Each number is 128 + 32 x the weight over its row's rms, rounded and kept within 0 to 255. Layers, rows and columns count from 0. Numbers have three digits each. The size before them is the row's rms in percent of the matrix's.

# layer 3 MLP gate, 3072x768, rms 0.0632, rows 2261-2311, columns 0-127
100:080096123048111114155138121104083152164156117133145156098140135080126108124122107084146119130169143143147140124178110137116130122118122117104157138079130101125181164081140147057130139139140138177169061138180157091155145119126093102104077102123171091129155149176070125132108144146069148116140184096151133125112104145179139072195116187147138104130111100137146147091183126140139145067128
101:098122123168118090140116128130143155109124157168092185114141110177086115117114142107099156140173108105113142105112183078174164122082119096187112149101151069105172182093144230108099153115149113129158155092114129121071166078143073135121116141217161117139093123097136174111142133149118167114142091154169113088214116094079151187086163078083147124166124148132139149143121104159164130078170
098:105134118093058110157155128109066109103142126172165143204137155130115179131090100079191084176136121086136115116085066129116104079178173100086158163156100052133108149077143107106135100130145149123127175144120159120087103094077155153095082170124080122132109109147106117097161119200116143133136124141100137143132072139173093183071147145118173124104069123110112124151092137101179116096156
094:111092161130130237142130113069126170074147088122138171105119164138154111139099098130170109119110116134108151136118139128171176113115184146115095137143135118048105141111158178180094166122145162108105169165099111167159122100139126162143180138134130107088127136127158125099111166159132136141115102130191176082116123119083128147061135171145094179159079170120179111160115150139073124101189
091:116156095092105125071183146153140149127111151111180082160077167092127125140021091150122133092086114160098124125119074149163150103153129092114185170068123159106214092134106131183100107095186154152168143104173207120184131114135131132086167124090137106104093115128151121138175081167151100157171157129090195148138101154117075199106077162178160190154116105143082118099134088110124098161125
100:162123167098105082144143146166199123143127153116163129089152093113122148149152054099104058088111137160098120144138158140133145147132125185086193147126096142136194072137093144107108195140103113096158155151062160157120143099140077135114141138161115105127134068122097100199094123091131126133146126139121178136161116152119152144181128125134150138084118096135122139154112102130107113120138
101:134105110112143102084095103124133107153082139081079147141133156108156116151101146157154103138136109093118111158164150113129105113127070161091138162216179119090137134079133143098155142148111148120127082153106056104074187114139094118071115129140158109101132078096118161111097095133118170111105114120074152109153152154131121116159136134123142122143107149071123114162184067108124063178081
107:113164121172160101116154120143146110068128173082146100100126110091050165110133118109161110133068110156163132088168148156108142113079094082130110140153128112082144109148098133093114142145090092087167079134162161051159059114198106162083177132151123140102136129171074128088077146094072105154087101135131175183078140089149107140092157146074084127137153087082163164122077143081136123177126
103:134106155118182156116094172108138123153133129160094123143125169125151101132128088098160148145116159079131129106118127152138067133115128145157158125050118109110159171170188153127146089155179211159132153147174057137077128119142118128161094129150139126155114185144144161099214128132131188127163141070097131183096201152119123148108093117165083117150100124179137165128164109098146154178176
100:111140121077093041124150124139100178070113105114108154148110142093160149108185119110132092130078128118144158073122106173115156134100096116139159128080119120093113073116119086095124112162097134092122158150116162093141153158106144161099134139139138075104079071171147152040167155124103120138111130084092135086118120167093125083129091113138058149155087080159160139135149111043115117126117
097:143139122131169089164105124164144127145163093122087070145091090117172160099136124107106088157130169100164137083135111137103065141104113076083139096090083109133147212210111119117086121144070130146180094107165144133102073108131111135146096123173130127147160126187061135119116189122094128133143115166090186160101144180157221128079145150146161131126133131177192124091159069126110122185091
084:140112099073188166075109078135067124142131109126123202115096076101127131099106137137139144159135182145188039069196092103093112080124121145117139119092116162159123188122080139070128115101119054095145135159168136084132165140188190148186111136131101134145147136112103143088133080093091132106122097083191125151129089159183124091127209134122108137160134120110110144109091121120141081093094
101:143148119150125128085147139114101132131123171069102140123086133083123129193111113128158093140106094094154058113119135112129146123108148138119102085116158138132100155194089140103128165132115079168149139142159159130144180136110130138032080104174076125137083081147052134098200141137160138170160134148081141188225131165131121183169088167167108176149089083155102110153146162129118157076159
098:139127050084162150176180133154149152102171064201135120100137079126107136094099101074150100184096163140084143104125120164149179112141120095151112094114136156100120175126117138115126071124090119071114076177145100079103189083076143143103066175124134143141103082139146102100171083098128166074148151162156070130133077133159119123098170150155163137166124139113145114088131156146146150132127
102:171117140135189146159134146051155111154102169140192129160187149104090208111121158110072106091150086126083182104150129196150189100131174128127114189126044085158134067113109173118145140131145167178146131084138135088154153144089112148154136135149075142161140140125173183141098120127120084103136158105104139141127128111171158172173201136169108139163165146093148156125098094183112080154133
097:108177076115201162143152124124208060178059136157165126143153139123134173156126153125096126151135085087082125094132112190121183061175131092144172145156135105131131147090127102125106104121097113137080134099094116123114125055125126212124184095086106114160132127132075148119219097105128105039107104127128161161116099086118158128077183099116124134105139123113149117190107124092098122111100
101:120119110077140116204084090168113096108106100100121112138077139115147109127172067100110138097117145123112121154144100100110163237116140141129182146140087096147119079120147128136149128101126120130086124192130186154106159160063150092157129142139128140120123088115159137113052111123186127170122161086095172167127126154151156123139117155115096140128126095206101151147139186100145143168109
098:098197148158113131116155098205151118143121152149103073127065114154110145161124128137143152147065138120131125136134122154132132088137105151091152054137142132144066130145100106075099061132126196176174117088194170132126153185146184133139121067146078119072176212210154142123136155115092117090093116120100133100123097107139129158137120119108123213154123141119101137116102139108150119130136
097:109093241176134133166139134129191051118173181100074156097123147159176189157137046106076116132088136122126085136137118135159122103138144119156174092125107134099141112125087135146136054128176174141160155070096127114139107144089173189128119181127141088161192145157158148110181183140125137124117163103066118094193136177154178169156109124113128099117199106090126161110121191142113153102178
096:137117143078168110078085184165134109164115140170171117191161125139133123163142125119155097110103111171120068131205119112133174164110047114116123122054172129145124126081075103129167170127136130197127121106143183114129149158121110163127122174113078123104106134144191138127159123102170152081122094125105106112149118119088105162105138138067154135148102161153131220188130139166147129160061
101:148150125113129097138094110162075151146119068094119195169136136090141161100116103141080104103099117141160095144152128193133105149124101132163152145143119137145107093094193088150145143106110165161147090156113113174141069134108142141092163119081105111137162160119179134133143226169132199134123157144171132150135114113132121093128137098155104112093100107194113177169140073132219127141126
096:099159099112122158163200108094153136095134168111116129089104145157174130120165128092071160094126100159118154205096143130124157131141089136114126120119144105176102136130097143128101088173150104141150163122110112147073109122169118134066134156138097153125074081138170169096070105082112158117137130137125104199105154091128130092193139113174120130119131116136165170109096152120083103169111
097:119222127119117107115101105175079135139168176137136100133129127103107107111169098179144123157147091095117130094197144087158162111134131167127102130100100101148096096083140143140117089172111052118105136200085121158102060185130123100163130132097100083120172115175118128080197160101137173138140180094133142210103110087091129122093164097186100129149111139111138143117144107090082138188115
101:164126089063130148145091076139109127160152132080088156147104083113177166125100067148062149114141120124160090116114152089104054103151115181126130138147138072142100154065100138110107154171114174134139163138111150135180144152117059132093095193150135120102105144110173124067159088160103127116147105115098118073128120146140136145115079152179160108176096095161120145198143173094101113137135
100:160176115120150078133124126159182087152150128167085135074164149131109126093144159132180135103090111109166135133112144147158118190121174138160134148093125064167101133071095085140049137112103125133129122112125155145079146121163116077154138111116091121127184104127144150141094139168105167194162163111095112170104122134103160149110107111126119128141145132129166097171122111074110121138101
097:132157185106083145122127078206116150083158133127187154158132100158192210165123106158152088120111157100117147134139145190112141128089109089139176143117082091135153095107125096140099154097127110130073110130099107151130169086137109123145119124166156156104104122140140147121138100118172171175065117123115118112157091071104116162169128147170082152080062181114164216081117109114085117141146
098:126197160083132214107133149177147103097122040124145108152179110101149102167134124110169130128116182127059146131148130136125119115164149109119117122105121140115122131108097130199169128117093085173130107108116184147089115116143130176105142068144131101081140126144082159157142099173093129113139166093091115076114094090158128182141107121132099172164171106128140181151082146152128082075106
099:064117186133142143120141137137172102155139138127158149117099073160160114104085087091130146112131114098164158144114103150122077169072134107095163113130167123121134123153120149113133183106150185128109164096145077154119118130060153113227108106115182115152177151084143117110145101183142188126135135163131104191134099156104123092200125147121153147165107123111126105078116168214195178114131
097:114093151108057123152182148140081087147141166126160139126133119083144178157146104166108179130076091117102080145202129157163142149146192137058134109137117182182159130116096107120121083113104148169108159119116191098124091098137060133095118142127143136113082129076056143123121166159131127091149127148179138179177097085121156117098131189119135125219167103162133136176156134137197101116142
100:088084114111171099093162136114099093118087094128106067087125111117126163117156126078123096176084119102120138173154171083159150100102139131143140107162134064073167162163100121113106128102136149125100155139095170162161144124130091071170081094104138099116171192124121102107167150127111094093171070120135132117097119163096135135136068151097117115146186134184168206087165134109154130170109
095:133099121133084095092107185143130151199132154193094110105128120138112115103161129142113082137143136116078130157131140147133167109132149052194117140103155124163166150116115078159125118135131112221128076124156121080150097121078109102120148044171139157161111099198111109113099103146105102119113132164076205123099132088181107082083145152134092085162150078181113148129118078103139109195102
098:150132145135071174137109128079036090083127110103163060113087081110090148147111161114132199121078105110111132120110125145151118053196124129121160143039099086119116157158083154155136156136155091101064132149135169125138138098097144198134173138136155151084093105062179131106156153076112157128139148103157128156150134129086138155066135153162180125138142127124108065131179181061131070094119
109:147110144104160116189162105197092101112129164147140099116122159155078112240182087141085117071099123149072086127190088128170173079161146102177119104101217119154148161114065124089083082106121198109138140111099066102115115153150152165135164147117159113126126097096164138108085148084157073132164145136156133160080091132087097137109121115119073167094141092128090140098087138125115170130165
098:147127132153185080173126197117123112138160090120132181124192139114080132111131153126114107178113167155106178076076150149149086079070131096131119186155182096132092131164116083102138113084157138121100111102093120155106159155083076160147125121075166091100118165099160150079119099131131124163118156111090097099175158159153101169133153126132133152097110079135108159128148098096163141124102
099:149157101127164191105121181115148131135145081154067152113111144123126122172132141088153103181080133163103202063108091069068118134126175122181154136104119164134053121123106175127091108115109162094134150125059142120103116115062094156132136214101145116108096150151097170064089112068131126197154152108146129140130172120132133178115136112139121072142130113108120201142116101172145121119096
103:106150132074137103124082152104156176116159082070145104132131144136105159182141123085157159075094186143122086114135053118121131097097106148135157137113104131097139122088113141094163103114071058160140151193159190120098090142179069112142120101115122146130099127115107062140092110214108198104142077115120154118182149114101110167102147087118102112144122168157129098132171131084129161137124
098:123169109077084064114139062107145182117155116158201099056125108144052073152155112161077065122121074177114157150116088160101151094165099165108139133088055143079132181107091142123159114151126067139112120123190147083168127153125110154158095169088118117082122115152150158138103135192186065117117135124159084125133095124109125134109161133088060167199197152121139074088139079098152077095131
099:104147161133117161151167124079098126140155108160071166143145105177177136117169123121159173117187039164127143110144150144126169068117084151216085137109122118175169182151122116089105157200118165152087119092069152065100122144142121146133106097146141133124113160132124137137100136134139187134160131154128137153204107128103082134125110106097132125174141157091162127150107100169139197145136
098:134136091136085101152143127094121122063144076117053129188105133157169126153108135090117138089080050116122128159120138128109095139090150135089129103126092159183079105103130131077110072057098138142142190107135061132116174093122097137085129098126104082143113115098131161157179153128133179097109097124137080125183087143104096137104163105069145058094151124202086156150105147137162173100097
096:100076179146108200167102156147108159105112087126101133142081122131129133174156172202114158142123148155130066097094183144120150168170126141075172140112140133157138189128130123055121080139115169172161185144133120171114097182134129122165080135045098142124111129174100154127114159145144097143113168148119159065128125119118113133139044118148106128133135145152113143150087115106128137086095
098:079103158154122140142123246098152121118187148137105082075154195178121092181168110171150127150140079171074137153161114143139121189140137142135116171142193146148101213063146158137156104130105123122110125090060094127110165092154171137129134113127113109097153072122087157063148092109109112101151173189137137166195152116082140152103091137119094129118132110085130131162087109149124045168124
095:116085136090102147113094090090127188134159172092151163099137153072141148131150121128086145096160174132107107081156077033149174127109157149165099143094103101108165131100085131135087099070085184142125116115129069109147196216114131096140106133154107144141182106162120012174151180095127206056113111113139126191151056088183089105170155133080173121141094136184146089134116136143139108120101
099:181113113136115142121100152146092154134158134126128079108201084057109167162142173151174101119127081095100133159048098192187179209117101167122083183114092143141139175130124097180120123179116126124140110133152139122143151121160120128088141157173124060118142148113168104127108052177125198147141165117097144131106129167147162141141171148105140157142134179110118108121141160172170133159149
103:149183135164171119125144081121110102128106125095113132157184170111124165163142111107196080113014107086148120107126102175100171087123152080160155098193103079157047079090126090140099119164129128112115179176086119142152164147144106175148129151097116101123129175143131134194174137152141143149160043186159122117174120120170079102087182092114118151141134114050166109131149122150096077148089
096:137170146135182152160147171083144123148139135137120136140104160176159128145170111131072107182103078160239128108110158137115085197193166157119168124124128108159135117149143112140156135134133123143096106109151188085151105139072151121134099124148120120110150102132162146113161105121135119086151043121128088116178141155079191170146144173088171140135105102128203214150128145105098133105155
102:145106176170109103186084153082144124141110131091204097170081088088153096137138137132066094119126115139131163166146125104115146148085072117096118146102099137158123139093102118115111091115102100080142156069191159108153165116178118149088137168064087125184150151140118177153118118126131153102168106142141151146153149105131140195121172123113138120152164119083150080185147139207120157136149
094:141134157153138133089121125118129087110122151082071151159123088192158141114143067161158144122101106095165141107125119101080131125136133138139121204102130085107112108112130114127140115137160117105144076192089140148194089100106088135110086107103105197141162188122145186130154096127059157094122107131093111138178054115104123124094129191118167143026179128081141163142137102139163155114162
100:230105147147142156109149153152148144142118171159161140130169111177112142138117070154105099124111100118148131107130124157135107176098130140147134132131111133163092173129101130134185089087156145155141118112144133189165064161174109149123110148125137109154111146096066161148141101119093099102106113139181147059050109171156115187112110123156197078182154123134134111155124114119122186150161
100:107114168117154112097140145106107124106166095079099153134149086098108065159156102095130136129119145122154125063073116127120177105145186171112149071129104104136116147134129173118137165129133081103142100142165157164122079174102110133127120078161118122118154092160171132146183192112117107154151048132154185101113169136088077165109136104065122148117114124115141135109133037120085111104058
102:141107154172068178094127137092154068172124110078131123158177098181096162144136077169111137069094144128149139064179169104140100135163116145132145139082164115138120121086136126100108157064162141063148119092088129102174150138127114116152113138145106102178106169112117191129122083142126110135123159155074161088184093138096159184165144111187127152104146141126087145084081118126147075148114
099:088218107090111122153113133176094212165142130072138117108089096169165138176132141170142147148119092123125162150133126122119107110117145177168102127164175146118110126101123107131108189139076155145160150141151100162086121183113087047155095139096168125185114166117127115136086132173120150163094060141134137120120126139130100163177140090132118148138135104157136102136167120149144172115170